config = dict(
    hidden_size=256,
    head_dim=32,
    norm_place='pre',
    init_std_up=0.0351,
    init_std_down=0.0,
    optimizer='muon_variant',
    schedule='cos',
    dataset='wikipedia_en',
)
Each number is 500 + 40 x the weight over its row's rms, rounded and kept within 0 to 999. Layers, rows and columns count from 0. Numbers have three digits each. The size before them is the row's rms in percent of the matrix's.

# layer 3 MLP up, 896x256, rms 0.105, rows 798-895, columns 128-191
123:395502536428484485496509416459538466495470544496566439514529538584430451522553463537518498506515587503481460511520462435497450548526555575568419452540531514558485510538540496434550536473575460
043:533460497458513442472451526486478549483482518483457533560474497547461512482505522596441540471464535468472570529521596586544566530515553448522452496553484511506494512467573460566525494446501506
107:545493518472494455378516523514529560380510491503424512583507458429456510538544461513472526567450583507504438501534436536395508465537541536508473475539546503509467506481595522565495552573505495
107:486487490439507457524505462498420554518492500513458533465483491501461451467523605524472514464501561496497492550473430480521417551521507494477522512466532490534554485417462519491535428456526536
101:531509539507461494473439496511521518452466494372488497503454501478516524463488483505520556457566524510436479397492442509533573550453520500504482534551427480549517467461502502495461543490494507
086:428486553480499485527465523577550451477532561490544447425481470491546465525395464570535496471454489520481562520531548525512545438442475529524462519433462513450506451485469520499477534513520523
099:511510533420486438464526477544573491482623481543502569561491449498461468509441601547535435510530521477472508545486467529515508565556397475479369515502515535470583447488466510450481513523494466
112:502486593494504497525489469530424500444578532504485503442436473472466501504469512537424482509487469478511530504483524459489471423587532518562424473545501460502553432520494514432498501448469493
103:460543551506458488542506477518435555447472550499472562462377497445523441555473546484532514498499559524516558464562459462528491542521517500494484481472471568460588504460475494492452492545531494
104:498543563513519579518466469447642539557537487458540502498501550485513455459444531482470530516490491574511500484506432485542554450541490515458489523493502482535533521430466503525488529486509550
099:548545561527490509479566525485462556504589442445484497520504453471497477409502444443525497471464469497493464521487452518514597521572557475593537427551510465484516522497472474435476501500474444
102:438480473515501478506468453534511546530514527473532402469546461583490521474484529498503488483456516519495533398506523527484536460455567431500417489407517477528490492544495513520462542554470508
106:500494460568492511523528538504516575476476562469486545491515561480522515519489497492422477470432520478533508558532505474539495513540525477535488527562503469464555491563547561543511540489506541
101:478457559463584544470455531497457570497535537480444510501535505498564539456504453463571518471539594495441567480510556437607512464530492520549517480484512537535506501435565472503505533473497519
112:455464542480496564457491484512513473598547508479478478485469550486458483495546446559449473513572481554426397513488486455505453500516446525481503534512542503460507436512545557497497436466490526
099:552484587485529497507482511531536504481516476613482506492528507531474498567556550456493460448512418466517576507559537445550433475430449486432472454545545494487510501433491498482474519521494515
101:464470491544557503447534499511541550529424530562537506557618507434443544537537471496494510472458585466539517532487488574590459491525537501460375512542555511528555520542518464395493479479498454
116:513559511536466551541488520465474532532530477498605446489511427494510414548535492456482508448511533520488496441472430448445470509483483663493492539463440466506430475460445483456483505485512553
107:589466510408549539411428467533534521499460540491465478531541504495521466445490496506521484527551516476430535463517513590506501605506583543485583513432542486508510503476510478514456517544571599
064:457478533495500471444470425537473498530510500395413465483558508543494469489552495496518472502489498514425487497508504510470483537463491553483467525541458497438519516465482514516524508533502538
105:556513594569521502536482471498525554517457534520603538483545486482487469470568496454473495468488450528448479501527490498484465492504486507493546519522508510482504504520482455565517555400469521
110:511474503477501504476462475496468430469490512437482425553543555489558479527543503525467524552509536557430472546513455510512501506469581581521447475548577508448505505496503492497468506426508451
102:497510500524394517495477522437490516480463497479511504535470491523415467492537526495484497539513535516474470553543569555492532524557505460490563525529528497614496457471491494440505485507537465
095:512493536412509450524463515507482471475473522510476527511516462478445477445477517570571485491471484474419499511463576510527511491454513446462463483471510484560466473533518494498494460475604478
113:522498468468552500457419444482403507520556511501515492503508519584425494532500479517522520590498487486505561471468521520540456520530535549376530539528559527510447455463580482437520546446438543
114:492552528509537503473492539504471483507430602473599529477480431568399467534459499515467467450442514510511492508552555551433464456561453500485551530502483507582465509557546471476532572558580555
101:486415536435469544408508522496485468525443514486546491566475489382525459486449510519464481518520509524534493576520461547575492549543450413531495560538440512476508507543465593516509507472574466
086:480512550522508538553507473524520486509495496456514461505509530473519525566493571562460542445492518425536525536462436503527528552497514441528525525569475489509532506491480525509547477543508534
106:524577476494522487512600464541462518514548438510539504495526534495481503477498400552459568545457482545506525515466599447576478501403459492529463582537486559512538492511503499515456504480457565
104:559497455490519529487489513548532494568562487528545504489482491561491489543468458485558482459481425486522507546449563489542521502497527499457512428586494435498557515505505506465412511469509493
108:474462562487486433529459532458531509508543451502491495515465471543497557592484479499605488563464524485522494469461465506467457476428534400427503479527484500477475460488453578507487477433471451
091:543563534537561539460492506557549535440502567457542508532482509471470533518522585500508490541535552477535454510522522581485436434512473485516484507580506512529469452483479481584510527496591481
096:550465422461394520523436523476514502524492481496511414522469453466602492518531449542539441483453480595410565457521494567501536546518517456543486548468425474566555428456470437555524559512490486
101:453537446491472453450544477563514464436541471452538518482522543483458451498468484484510418503442459546495461520535502510487525474483517469562566434571508503487511510563525490515484545474492480
097:490467450505449488528464512512516497458485408511586557491541496495418439494489507514481543524488549444514473606445488603424517464444475485499539492539524445560468474469457465483514549491510448
093:548548529541490536483509475478512569459504393426557549539484506464513441511544408487474486455552460477548459509500536536530498541469533555522458455540442546518547545464514482543469510520491582
103:472484438511500474428452529417536494508448544438468433374507533483515558478484403476487451470576509468540559512503499532490569453500524561535480483538489497458458481537522476470531464486488505
090:404485478502484491553539536425429508463430528489478479494460502491484510491485565578553543497529510552499467500468493446533463476553461504493403544556537523485484502511467494493481503435547495
103:458492545457546453534517513483510483499454538516513471551479544475517462452510538503464528493499499476536512476509500464569507578516422443471464574433512495552516437514443466520561438501488511
109:508483503578534441524503507567389504520498478516565506591518562514480465503478499541495505475478510482458425522453508517536495510518431476457493515528464458482465467521501516519452559440499526
100:475480496469494438466509570542512514478531534529598472521468495583496546596492416511530533503445454550518475523428530554459429488539465478548468584401498532491447512409510480442483490457502511
089:505481518559475545477496424541446489500466459518446475540501537598547502540515516448479494499466394532460470508487516427525465534499472543501484512514525482486494534478517518467538532443514494
106:519501506518508470539509463469557475517523572531608537504545467489445465470527514477512492481492530526516485478543495617513490530489483419477537516569511508540493475497454469502486477448477511
109:504540486509494540443560490455414424465584519484555465436516420448462509521504547538476467481530459445473495449508534502497538491493498507504546570481476601488502508522482430479471456544470552
105:496538516565499480534493526480392506436518424499511476521526560554488514512470543484523537508522519604436461524591499510472561479516409467454552484533424505474433518529489506490555564520488533
094:509500596498548469396506502517533447445500509495466510503520474506460499509570514549488502486506554512489520532504460521500537537489563516481509524495509439481552581482460427544478550464494520
106:477489499468490441506463463559431534523423520513447398493516530510424474508496495400490505567524447497453457556476496546514498490535497517488510523507482523431502535475465497409498489507517510
103:458483507419505518491472417537540477542525529496443452525512506483491510506469472541499477453474486483514522536540590570523500542423433508463559546544454565418603513405522501415467525474511522
101:451431482514568451517477494487506523503516497525492506550505452506549515464503421450482491476494531425517453491458487470553525522559462515519528581563467475479464583554577514541501523460536476
106:589479514528439523506544506477548493553525509484529514509507504449525484550495509549454463554530522484505494484457445513495476542488488544570453582471508562485493483488473540536504444492462467
104:516508501527530506538465471497491516496478493509545453426469390534463544446506546507576493512504411461562465532516547526485525603544539468549540523436501559487522527520555486553568519496547500
095:509568482546524500520531471434480483447527449461496502517571447495506547503485522513508544441567505516460569531500504461482498550490453492522561359507440501408461450496518536495517476490555439
101:533542464479535393487520469462437496480431483477503533485461415444499500484518435502501476471462482557550523550539509527523487503508474529511428497492513445426494503547515486497584542514518548
101:530512503504511514456557468449492461483535502532558492448518551473509472470437503501493488453472555482496578464480455506493542553523415487533522513512530474438536500533495457473550519452453407
109:465496514482527495514509479471500527563488559472468490564535531467479513507544492505438512482487575550516536564492539507505461574481471517456494527478505515525488419540531521510478516523500432
095:521516505547511495521546523510563546499484478484462570459477512494489499476488491512400445452566506521440553523538471542509578546536517487482510516539508500513511467459547582482492474538482487
118:491457468485568426458413538547520483500496434512505465494444539451452512449547509515506583468521531517483548504492452495496552483605512457537465527533512491593502493422556482572482498466545535
074:468520520573541576491477451452527498544507471539486514550523494530448460612478434512496496457487477437533493543436518540548505546590491491480512509475516470505514524446524520531548481452484516
109:489445487520467572496477553452502498477482475434496463410502452473454575576404571452420385482461534452420509427522402546504517508539494510515502546442447519517465512544493460495497427467492501
113:481483474565516458564504502483506468558567500519419485485552473435481557527486428470516464499484523556526466496479527476505503554478491487486481522509497515410574476497499520577478423542524538
084:454514510533456533514472492557512463578504544445509489495482471456511438474501480558473578462463490409482534494520464552494495554511498513483542521573509517493509487458484493537481505526522535
096:449508516563588464544541547592460509493442512428573512498540572532561517484508508561519511486482512435435416545468417473551469478509535487512490440537421463481508490522497487480473497478525455
098:549483450607461495493438529471519493404474493468571496540527462467526528460488514533430517423519580440519501385458485572513551524527538511495530435483542489534459526597598518512499503494507462
109:483481478564523439472477524512515523537495434522436531529476478489514465509531516534502555398488501517495455521591462572515521545514448490524628434553534546525419545503535592530518532497486470
107:476529585479488532522447530505657512449568508401527489531511489457463494469464445561450554538522506507510384471436512564482481490530452449499434496531481469494450564545564409464569529494513508
099:496501452546501507501488489565499522571437497477494470531592473426534517506535504523408467478498524488492514483516473477551540455546513541519546531507510511523512490559458558502536566431512521
104:555489427420516495497506484550494542535516497526573409580418438532478504494482470472487461568483427516464492526468547519465466528469512536522508543491422540524531503499479497462501513462514492
094:509507479461516503522517470566508473517592503469477511472509470530542597479509489461502528542510509510421489498480562436532518524551514512514511525459500554571505466521515451547570516481471522
102:482478443453482427437480532496469518492552504429615511541512440463422549532460440486556485442502451511550486503544481557532470522469482477528521493505546484525540510567523515497511501557527477
103:463556464525536451545524556549484522486490490479515444486584535487506511527473474468534413487425512473508433503566487518465517511502468545429523477459532493482500541512520551503461534403501457
096:528559524533476473469557435498479495458511438556505484490499500522499422464533476521445494467485481513559487530525499540579502522553454552549467507503510483503599476496535541473490533528406429
096:453536499477491488521487548454477514506577504486518501448510513490490557564464503515540487530386520451541577534418434468525476498482443456480505526519487431487490515475564442497556574466487519
077:494518571586492488502498472515511486495534565437528422513506399408505481506439432520472565490510515509475491513535531466496498488452601505478504461494535449591483452429454459441453454503528461
105:548517487462524432457535458480558499538516579519537485473409569489510464523542528476521574424496545537470456453482526515465476522528481547528443501461465520539523436491500488462547496520427453
085:448496547499522518505437429524516504479511516500496426532542469450485420578482512510469472500474489527423478469466584525512492578489492427526425491603546450524549448569521474517545481516523533
106:517536454444501450453538532553427454523529427465576559532508516509473435524538480464525457555509480517602598561413568572530480512508510559543463600438495494482447520444539567487488464516449489
100:501483466496500475440469472509445437515501535485530519458558524532486489525473431520489556530487501477463436508439535553562550559484463489414516510502517521499498427516458531414437516498519514
113:453542480537476502544514470449511461490499469507504479505459456459451543547443490530543531443516573554521397573532545545506489470482480529492494471535554528487600609538544474423501483504452545
105:508512478447520555539535472495622512535518503430511504543538518574501527511532516489516568519513465473531465538571554458559477543517508458412484508506488481477501477428482523464528528454487506
101:495459558481523486527462519560525507535541519559472582533446474541491515528501526496516469481476483510496523485529483475582496582529472473492536474528529507473538490450478554509545492472465492
093:502496485535494541488500500511522502552462502491491520561512534488517434463497487525468498491383497528531474505470535473497457524560546531518557480442554464473607578448500550434457583505492466
109:489475407454508480523469506553475434529526540536459527491557455516504486448535468528516522506600536551547543412508492484513476579483527501489582476479479527503468505459426503502449471514555431
089:495459529518519427457484499498526512534497484479525467438514503490481483561425536464480505517469431452428503568507513422462504460552523514526497432490485447517448469554492424480506438486428477
103:569446525570493475544516523559458537520477508501515492536518467534441506490592461481513428485431488464453532506498523455437477510502583526487499474496480565545478492504528460537523509434472411
091:474513468486522420485477562488437541527484500551498421511489540491462499516542548513411547387522524506481576508485472537563483568539520429499529505521434479501465456530475482490467433510470512
111:487484488533517469466526473500505460440484514478470542415527536491486463532528572539533514406501498458483512490524517472508453546574461491567486517612458475522434415477500490489484502536474523
102:472521530383529473433495492556493465485512507474582469498522513508482548473462528513503500506510598535440525446558497537523471481486487444534521491492476497479506502459460492465473519475567533
094:489486430479457502478543477455488508526520462472559527489499504482551510517488413538447477439463462545467444456526469486522531576508566482591530545475549520490470489535489521492607483547518530
119:481487554514528491562551481477521496522580436480467458502508489538456453476442500489351521628531497445498472495501541440549461458501459470491448499533539558447531501517433502512527496538473479
101:544471406554495473473458487450498509534488568478476540467574532503489510510485578439517502478422446405473556448528463493517491579489520495580509507471558456471528479497435508471500465479474438
095:509485508494471521395491427504475512478540515481519507535563490511404469503457468458463511497470488449505533558410520521498523508528571526461499474483463561575461452481519497545502555453441448
110:566487455486456429497515441500409519507515502500614571482457421445560495487478492544530528456533464522506523473490509503495574499482546503435513472455520484479482489536527516551540433514525525
094:599495505545445457517527393491524521498526457485495525457516543436456492514476476486499586488508537509457546422446466492498517531426505487542472514464436507521493452544463453467487458507482433
089:450531550475455502507461470487502386456493472514479477538412515517472491566548495467492499491479540510517526509455535509485514485507458423485489434529516504520432541513511448440520521493531498
086:454525497473492446425519445486575409492515483534537469576491542469492474514413565502525489522503477543462446569483547515517494518521518548515508466529442435453467527515438467477543519531490507
085:477583412456522419575532468567414483516507453455501531487532518470434498546545481471512475525547457494501515544482460486469519511595560446518511486536494514422555520523498569518564486504416529
100:436532559512529407541495461534522514480581505460509560529535382478549533474426508501428505467521521500506482459531507521512493506546557487557432491416528476551480579479473475524519482513513537
101:429529488456524529468445531481478565519494515536534482536505506446500478475452454547447506474504452490531438565501538499574532383545472538457500512506495543536530516494498525521556528439450531
# layer 3 MLP down (transposed), 896x256, rms 0.0866, rows 798-895, columns 128-191
110:457544514538461508509504422586534450510468536552521535418474510487517492472460476508464476470427533533555473456523474499525413509492461466523490473413473535472442457476503409570529523540515458
048:467581482405483516526544525518471459544489471499503482504463451421549540438401540463470490515486524483540504529453571529519439503460455419490538475471500474513507405534479551455526478543490483
105:476553463471496475479490510525506498624450395569447477532530509525532553532515527421478457504540522435538495449517432446487476454432429562485545518466514476516455461454487431451499470548478515
106:502486547489473565523499496462477543534496510467460427501450550428511506466502529492472492470520498526421448549462538505454532503540441579504515478480458459540488496519524476505502604499536500
105:522536421480578497519560554430497516458488487480520548490533532573419511471529503422524462513516489556492535467609471438480449464421479450565602484519535495481456475460548548558557540431561517
092:536476504564499528550493480390527498519455542594548549485531510490513503477531487508512534504442470496572445535529527497589501469457489488491521512461455512534527475549442537472510492454484563
100:509488483484484531463485430519431510457450460567452515506549490525514501445509475480475491469445490426507492491547499478505488467542430418535493534521551556528456512517528449519499469521521474
105:495558474509427432460481470512487481501518467522496500514445534501580505497511485483445477578548494541492520469547464505488454528512475582464513588439465493454493429550543449583525507507463489
101:506476517441524509540582558547481500527522490498477475525477499499468490489515454491540459524533475514581552460488489459485455481560462452393509432496530498479478490497466507494587495455560520
100:507548477469501526496481465410524453548492519553483536504564533477453469494507442563492511582534568546484477508496526518505556477509550535506514468543469509480524527463552433493589539535560500
090:442569560480425494475455483588443507459523493538501575477484515495550491431498521510541458513463504501500482502527528438522467468437531455490502484376452500558503505423562484468485437487499499
098:551507468523570440530410509517446521522476519535506560466542526528509485544505457478508472594488552527531495479500461496487508490496514510450457529463519487582534489576426492468517503483491489
106:494529498483504565598461597460510506491581540470446557426531503470509525602500517462502410595532508494480476516499507495487453497477497514521478495465529504539452523436498590561563507443537464
099:540509509424506499530465515572461532476475508479455647471548456499547475500526442520551428530482496415477477470484526474572485597493454468491545446458494570523444531470494482535517463402431498
108:539517522496426567469521460477465503569442460451458485498436477505486502476569480515473473525553495574397534518502510465496488498568493511509481473569505512466516488521457514468542531489452516
100:474498500473493501508455507454486565529454496505529489514484618451544478469506541555405449508506497506538523518607414385478513463447485493499522491534543528538500493533472486452463510519557479
102:519504486463501549529501479578527432566563554584525494488492493539560470544582440466456458536491492469491462472518472481499471486534384434581491497469496560501548535495543471444485471468540486
112:471498500543518570529528506495436520521467469524552470555471503436498524553567479506495476529509512543460502570547467514458439457566506453539435465467535503502496524517447484565481526547555498
103:477486514503484522508549513472466489508500497491418496458384535504494556459476471507550479525497555561534503477500538469516506493450508574475494503478510478459434586446571594623500480491449495
094:545492570475565437518508478487505478487514482487585472502478509480528519475518515532520490452509492612478528554442486462503567560519512524529504532428493438472517511557487393463515533449493510
099:461505477472545504470559612558503483420579457500436503503521499464523436552471457466482476510459518508521440546456533583466411487469498515511547470518427489521517522469509544489474477449546427
108:479492528496484547509486500537483519535496511497501517515565363388466455491539559539468533614428517491505509500504506488434444511476515468495512543486509514560506501516554421429516457503478461
101:526463485463521545487502475498467497579451476479479470448509501484513483497481539420463458535505420485546538523555478447507539506492468536465469495509462496602469422445433482461483492440469538
097:476551534517485472494559475470542506472466425538530547428521517529439490491474464456564519573551537549510525512566511519445540508514530482494593503540536477560521499570498462522500489468530549
099:489573474470511531494480558508428496483486472595503544504454436470557492540463578454467498541520432582550443528523446505546513427540492508450487536413557490558563467444501503464445528482454497
105:435492535492469527491521473474506531494476422553506560450562588553502446469499414429521499548498562433491500507610492520546521516499484498479520496516492552563452437547520526435472444545515504
094:437511464477502493531465572510446488513489516515431526467495456471489527475521530519578436486457473465473539468491473438496513581467481502458500582376410493572455569459561493467421464431533504
091:529518564572469397464478497543558438504467522547487494503524456444528582434430456514504569504504436504443535529500475468533484492413533486493483531463492491522502480440434514464469510472525507
099:476476546497409523503484539474418575472475588547499585423481586499558498455467459482527486555529569476483521511493475507448580468482503444508473491517567468495505527488489484499515487577554482
105:488500477506482535562458520562462508501450443479544498498546482502575459390570496499497442473508476497440464508479433458451517490598491499500549464512530456452536502518483497506488445500544498
102:503474501503515467502495500505480414575484492465531505443458538492479517529493486435497508511473381513495495579466502431436511503474519484519572527440629462504508549442490531515486523470480537
099:473513558505449507507528497524501496495479490431491553443510448446487530552545460515488514586454453493481527453461521540503489474479482565461552530478554478508521531523544497477496459512473458
101:551468474494493556468458457523512498396517527513517543495481537492520502492512475532441527496504416450549538516495567445510443414513517577523476489515483425520501525387429528538487431493504497
101:513521488480546481501472566523479445483457505472446495504522507545503513535519470530473476534487550506459545494498512497418444551525482445471512537411550565547491506448539514449598504527493467
098:475463481523446476527539461506572547641449494478486526496451565440469493443456511526492503533479517542430422560540492498485549495553399472482533489444514522555445448520471526472522476480463544
094:511508478425511512547497454533452452494512513529478524509472548570502500473522553545505482460485525511512455543520519393542508501492509548472506419446434499500416591507551481571484443468526500
101:611562388504560528557517445432526552419481492593507499564491558492492542481517451538499479484556576517444520504485520501454501472536501474463546490502482486569455504588510459482569492519535479
097:603530496491482543511483531565492468498517452582450468541443519484521604519539519487517508506511487490437515538479488426522478577446524502538475494492539454531532430499526520553424465481419544
101:505443538478546523564548447503534505471490464534472514451507481477568462464510469506502489505479467483448438561447515517515527493568561448453530481466516560560543487463472536447433514582479429
105:498469480480495585597544461449472526466519554503472511530513512493565463493534563512490559498497487488536463587458495473503537546489497445504551461507576509547500540508488491564505570571510551
093:492543498488496466486490432515460479408521466490484482532502524505538536488538500504488482487444486502477459472493513455516456444560484457532452499516579504524467574509465452497538533528448456
091:517506405512520470571460516487550478485475537461480476560428530506529544461516508495527516483505469520453489540481505520440501466535435510459484456546532468561485510495469513521424537500428538
099:460464517452524490416439525565499533509567504585520505510492564503496529474570505486443545571488470465444508481560507511503483475492491457429498559445538521482526523551497544418523460521560485
098:559453480501508516546496578498537451447439485567541511375478478521483480500496564466544462543559528501516522482518550516410612480501539525555455539443544488495585492523448504474428493446428522
100:554477461511542517412518486460523512524491515457479505513569551479485536553553473471519520503500471495522502515506512482450388507349545439522567508524566578483530572493555460498574482516477529
100:493493614471510473569510545602501520479518482511464443521495557450456494533639526503546450477511530492425460539563495532563504514450470522490506502502533464453514529513496519586468485487511427
102:470504500488512510528530482471533483520485548519457490524468523497465500463504494503527524533500545479471533560511496425521518438493476482489529444508549627605479483554445588476497441503511531
100:458557553470491524507457473571446507481518537513549472495571481511491561408455480543549505467461436429522491515439579511452486406503502494573441533474486455545458482411484499499501490428453518
100:498521526534367495543502494469461536534545538501543533512567392444485456546494525508586517499458447457574495481502542482479500474540481539470516501516453516523520510494485498462492516538442550
102:589463552482496585513499431482409568471514499519509482483517476482467528600557507543501449519511564493519476508582521521533526458523507519523458478534485518503530515538535424567459508561398501
097:531485477515472563471502483591472526529454540538557429515437558505444516490574487497506482459561507511505516586501486555524501508519544550508473566503469539560416509538467534527468447505519480
099:547545474484494522485519525510539499400374517521488476470526538465499489481515492477532509482481439514528458431481585503474457524510525465498564524485544580577522511547506483533448508540516484
101:469470490441457461493446573498446504539516514525419466457463470469544519514491407507565501479514518571500453485533510467523505539494463514521550457514540501492489504563480495503507480493497478
099:490490488547469550511480467482499527499460479480472500487473550508513542501537513442493547451547463519449484537438595498420524516476528451509567475518423471467475514471529438498529592454429480
133:480484502528474468516502513494538485475560550490500437406458622520488436503488452518524572462571493477501482480546514497506498479549547518550510467525506502497499449510528512501451515477493529
101:488507519462479501491404505515492529498516525539503471545549485453467522455472515468469559449564450439531443473432467426484569455481492540524507505530514459499480518544566463493547494537472486
103:466526568520479463523499406472579460520420498499459528510447527459499532447442505445533509487463521476531515596476457474518475511508498517392470522493464484523523459496448490496550406507430529
103:463459477450571536472435555549410506595458519533533480447527408433550526486562535513520493545481502488530488505467482456416473509473485515503493488503514554546471457506580481455520504450566519
096:499485560509455562477425465502479454550459507492476519521436558435599495475554490451509493428504440494498502558450524459405569473486542493409511472565499485477431479542483492522476494515504459
103:545527503491453548498488485582547447569501432544545492545515423497499500477559522517610588542489474502558527444414482431550484485548533451492583531463513473459493447541471496511514489474565447
112:439531477480511473487463446533457577514492496527386510451470502520443515498593542481543413513475460527529464520488521546537443411552397482501486522495426506524535462507473500503534478534453490
103:476539501499495468477502505483570512532543517463524548532473624462513576555513463487492503564514453517457451592578529526509475511505455473494446435516508439567532466438519442512565472478510471
096:508542539555469467489496483498562457505518522517480516533514497577509493488480501431516480458560500514519503387499532405476505485556492426520468501449466498499446508479535472470521556478496514
111:510495520471560574487473494508534474563495505475460452550450558488451506455443519491567531481436503511507514515420548564464474532506554515495526487486489474504479509441414562492503457485516455
101:486472529459554495537459529481426527476503490546540524498471569531460428526498487527530475484506577489515512618527456520471523502467453475457505350474498502482511505433552556501526461493548491
106:414458490479428485527476525501550484517519409564515491573476477534491500524500551448524547497523499476494489463520428513587467554543494501536522434460496441519519485523451478517604480484463515
097:441547410481498529501535511558467582513495486492460501580532542501510515489490470473485472492556512502536544450506544534404475505474494500465545499495579493514502569500499522502426536562520515
093:537514522537490565489423471488525458492462484520474476483489501487514557517448476540578532553445516490378493505629503445581487442565382504468452503448498514542474452574516475487551549472430492
103:462488475582462508436460551475489510461439404510445464448419471458437573489415516470500467512463491527526429475498438452453466517541492421494545578521544516546497554464499485523548574559580530
101:406528530420498432540476494496480544465445518512504419539504517479534452558530497459535468462463533483487461541516485497536476494554508444488539524509511502518401473518488502477512515415418491
098:460499556531542503524548518601507508528489488509528406563540494568481515499444513554509473550468495561519438497525515557423517527518519511487517504502511399509545491526493537552479447555520486
093:502424490491452484485484555475488461516544483479471456474553453489491473533522490509422463534517408489458529518473458484497460436579525524463476459505511456498526422459454463557509431529536568
079:489496467479535479418522444445530497472531490523451491558471515538415539445573465495477507582519483456521467481423483540467543491564490537519500402488490516570535505423527528535509427546515512
107:561542525472507500438477435464575470425512545470489563522508509511550474476450499509448515487560502557452465527540499530484506499448466457506579514500517539552465470532513436561433511467468422
113:477520524539509477525526530539472482496547477450533555518500447496567488464536488467536468446508553502503462570444445415528468468531500439466507435436555488524484593489481482486524484506474504
100:480488495547560465552410503555533534531475432603499551501477584534535576518551537488478477560508414498491427482515526524526560503540510491505505534484495516515482522538440528550456468543559557
098:539488527456460531534453555496576507475507503458515476470498506504508509516552536509534465549568547429573508514509522422528528491486451526479480534557544451514517634502516476476512494477481546
104:506566514520455503386506443521464500537518435536483580395441556447461461444531509469545480493480468556432502555526453519519434500452480539496589509526507534550501574493504446440493463506529457
100:527493522503437502511473574560527526513559541549509601469475486433551548480502492442475575513539446497544448547461480524470492519475488450517483536499449486562505412553467545464454521516556465
098:494443461545495515494458492491557539542498539572552564444482563543531542490483521458478466537524510508472490481527459508463506409508515583546464463506547542498551476455487514451515457538431542
095:526516517576441548460420444499491414523564423530507537502454508438551490527550516476509499461498517526516470546502485451557539509538419452538528478485483494508513505524480472475520506533513454
102:520439531424451532466558477545452517496442473590492540485524511456488548503507409554549499548564483545475529493485464444476510530495519427436477405530507582461472494503476505546525474566504525
098:491490501479418496428565494505501516569428478470509482508542491540569485471554566504542561579535509505425486518516521421509435490554451518404515520504504562563434475542414537524542497565461480
126:508427449528451470472452504482508506465465460539476512518522518521486535470612511530497518524390514495588493464499516456502420500593539520526500472425537583499437527497527496479475486450472467
129:491507477499556555498534422516490533562407484499535524485539504508498523477574520469551485558491496490590491493559522459515480529484521522451504478536512468507509506487467431504533515580489557
102:471537583493506536564474539479521479507466509490494581505487480511515527488522522426533465493520468481549482539480549473473506486528513466496511468479509452450513487452547520406391480448407547
096:481516479523464473441516502570458489463514428555505519505450448523559458549488558430543491498508474419520531548523498577524483507462411489490537512491502407522494513520447490533469463535471533
098:448469493501466470501538512482567515537461481477515480559486472558572516510440519396526542476528483505563499554496439478492358484494536438491542533465450520442459498525459497475522488524542421
105:484542486479481490542511550551483449580511448515532516494551507516502503480532477507559536497470512519493492503527565491487499578525486508536497583499560469492485495544398522562451484490500475
096:497484513467499503490540458532542489426478500562428550426459529422522466493545485492490530430461551474482491494537517498406483478513452438550511465453452526537430465499535471533521520494486536
090:522397503521460527487485468554526581497455501550488504527533531444507510532468529446516560537490454460559446572477528463508479417536529475481462458575474473585505461497478546527384554527546441
101:506512459532454548544500503574543491544578496561447562512401467484452505546508505515552496549514472477484607512549439495474508504517502532502530470530525509546511469465495465546521501513461500
092:504495477433520538561518477496488571528483447525459503497427548519534541479521466497495518576474564432465517514507561484441574474501422504532501539482568492555553505552492473434467466519538503
097:494457445517541537558464411566479498470491505497489504494476537468569526525487552506614512451484526497575504501487502514562552539463513514551527505496515503521537492482469485492544482525512534
109:504486508515497491430508529512506513445476446532558475500499472448600467527523529496459502597550539539489481433517488505549550539469475442505512548419531553497565547464590507513531462581482442
095:506478479467521481435516509455386551449478539499549469508467553513536560548485514527407487608575523496538509523470516458518548494496433471478565560502496506450511494463468537437539433566496487
099:482493555505452468533477540473546500453518457469419571480512444460573503474577522528580525554493460506501547454489563412540471432505444506551425385451487523551447518479478473526509518537489483
112:490497465513474496471450480509503487482583444507487515471475442492451527481486482493504495561529545532452498517529566487555526487514507487485465495501474583550462534501547467581556462485458462